Part of a small language model's weights: MLP 256 SwiGLU.
Each number is 128 + 32 x the weight over its row's rms, rounded and kept within 0 to 255. Layers, rows and columns count from 0. Numbers have three digits each. The size before them is the row's rms in percent of the matrix's.

# q: layer 10 attention query, 96x96, rms 0.192, rows 0-31, columns 0-31
# k: layer 10 attention key, 96x96, rms 0.211, rows 0-31, columns 0-31
# v: layer 10 attention value, 96x96, rms 0.301, rows 0-4, columns 0-31
# o: layer 10 attention output (transposed), 96x96, rms 0.311, rows 0-3, columns 0-31
q0 070:110121139157169109143191116068119089099094150158152113129109097108086107115165159196117151185095
k0 068:182162124153098108150121140126144157207161181215131160140101102133172160135117100102142166152109
q1 070:114069181112112168110060117154105138123107097080096135084130146125163169134111134108152106090135
k1 053:164135145124151110096190122125150197051088130119097157154150132132091107081141136121093126151157
q2 067:079071165134155171100105101171106122143107077071108126094150142137145150173122169116135116169142
k2 065:121158103116153112103092093066116151090056149060080094124143137133132078133124120088095177154093
q3 062:174106099085120090124126169135093128099152083156134084078198147115164123144061044072104102061190
k3 060:054130126152152230142084124135192140089082168141131131156134128161151167126134143141189177131166
q4 055:101101128146122184129139154149120099069058104122095137151096175150110129114119202189176108185150
k4 068:115141131125117090089142148137106160140137159125117151160125125073169115104088125096151195123214
q5 094:105094140094136149111127096164075163069071089120082063131129054147166123081089154092114090122142
k5 080:133145118121093162098137135111182113103050090072106115089138190098083080116104102171108108149128
q6 082:134103141148129198175122137108097126117066075049097119119114135078207122118067201180109129179160
k6 074:097141152154052125109107111113140163095101215119143125123146111113091111094182112050082169170103
q7 061:154063149119150144142097103146090108130061078063054091112124133172157115130062109133107092159134
k7 075:043137117137140158155135196120150122120086168124153152131151105129083083135140097129077144165094
q8 085:086164054149109131147118068123167148161149145069110176120072179179139129089190101115128177137106
k8 097:123109151136119123102039188151129146144155152160120159094119126155113153189141094119108154163183
q9 086:108069176122110187090080135117107121097095111106110136156161090158173122127138119068175082139155
k9 077:122136069120110169163148121112162108137175049041141114120129199142124087147176119156081148123132
q10 101:162124113161151169166147070179129141097158130096113124205103149129162169136135190129130098102164
k10 106:069131092149090100149069170118133125159076158101113194141141093130155141154166089117160168175156
q11 078:175103127125159154145096138161137116088131124103117119109136164151078176124212123077155183175116
k11 087:116094091112095152061135110105135096108122073181087146114118106128145100135125128148111121104129
q12 087:108105124124092090066129132085112161098143099141173101104109112134184087096087157131099117095098
k12 096:120103195090161108140098147073107111126107127108147103147166102078129125126111194140137126112145
q13 095:121147072133128161138134074165130109080115067078069150113121147165142111117180099052135049135130
k13 099:113139198180142153146093143152092128111127154037138177194148094140087176084163093102100123123159
q14 097:099136151081144112117145120066132127183094133153202154104180076198151118113131176157134123175144
k14 126:119143132099115149103220146149108143111097127164121051123141194065182119145154158149131129141134
q15 091:101147091138155140148187118142197174189133168170195107123104117133131132174135132149108154086115
k15 109:145175091148179098136121148142103081198133142144149119060129146203165115122136140090127120132136
q16 095:140105091086116144124165113135087053102127110086082127166117085103159109116123124066132126166132
k16 136:140158092106109130043124083176084140131102140115147121149136098138117144135124113128063109060127
q17 140:150062162170123124139113130102151147113060076137059139061111093083120118098128105107153187170120
k17 093:138071100112129163089153095112194163090105122175098160166191167084138102142117116184144107172069
q18 095:104107106158171116161169140114131126138114105111069096091151164108146168122149095094169151135105
k18 133:101124157171114111167105142118095107157149087074112186119166094106115200127160138128117182155142
q19 118:123121120172130170176113129166141102149058107111073096116108194088049148134142106081143153118119
k19 124:155143084146104113105111158138168064172126170118118118119104150068091128147099092055145129087069
q20 128:137139102102183142175202126132133151162128172161129133207110193140182126145101190172127148144131
k20 113:139118093141190186137115129177116123063121090137142168207166174120114116107142147152149129132155
q21 144:099117125121139082140141136103113143101077140079123131119134153165127103133090068118139094117103
k21 132:142154128146173110118129141112147141129094127057099122140128136160109125088082112098112112135106
q22 140:101130102141112106112113135106092134148094153126166134157138106162109101106167127116141069127116
k22 130:115109107105119165135130120118142087166112173105139110203138126146129111153176124155101107165094
q23 112:123175125103150157157140081122096141091145110109097118149133142099126082180165089147170089203105
k23 128:097192087134166137119130098101060130097114124109084081084190092189138138135176092153137155170159
q24 118:146139116148102116140096150129090136168130095039173153141135157077145145154195093163103151190098
k24 126:122103177133087110116151121114123144111162128099164132151182091164110148148147122157119107165094
q25 123:095142117087135111121122071122116092063078135192075129079118140140124148131143074063143081156115
k25 107:116120123135153145109119081161161172128085145143079085054170124138114148131138066078120122163089
q26 120:125138122112150131125098120175141111118107120068086126117170075159087129097150143165108188129158
k26 122:130117119085136111193117149140105081098147133063106180124162081174144129145134152153158135160165
q27 133:112190116123178115108107119116107164151107174128142108096158210136172138094137116149156126090101
k27 132:095101109073113151070132155168064129145128162160124091147117130087118138123132114078111055084138
q28 141:134137104153181161106166107162124153123134113158083163179161142126102136146142151188112127143168
k28 132:173119094100140145055148102142142094116151152146153149164192096163124140085116193122123082136145
q29 123:138113108166163141138142178118181105114174107169127162148163135122186134119153101183176103124096
k29 124:136197161160098141127128156133146082143162137202133164141150109140157106112098086124168093131098
q30 122:135094120125165106085132175122091094143112180203152145096176118141137130120140150149130137100109
k30 122:161111083099121110114115129156151108114137112158141158136162088154135108166124106100104151122112
q31 115:097159103127140115060154128126075142135176071093116165158163079133127148057116128136124097119121
k31 117:115164104116168133076125132149070167111155114172202120095153153146060120162140110138145117163125
v0 103:172118181194118140108160161072142184123147158115100130045140117072135118133095139117149140126150
o0 103:158099121124145155102107116151184147075151118139144145064122104124159092161117150158143098155151
v1 107:175148103083166158147169134102118149100127164138138089064159095128150105116120122095200078091085
o1 104:124108095103153134143183158105182061153143117156143083112123133099123101109183161127103089125077
v2 098:187167127142075121137084192087153144135180093165113125140110131177159149113125171121133144150130
o2 104:121153128164107163116157134157119154125207135210104116045122119107081093132111141082131097140159
v3 090:075127134118094089088120179156134110148184150157187086114133111084158175147197161098105132108133
o3 091:122170151141158101146065132157125196138163157133206112118136242119175167117122088074148137138144
v4 097:071156129141094160135127193111117136085085104153115074132109149120099121132156108133111149114072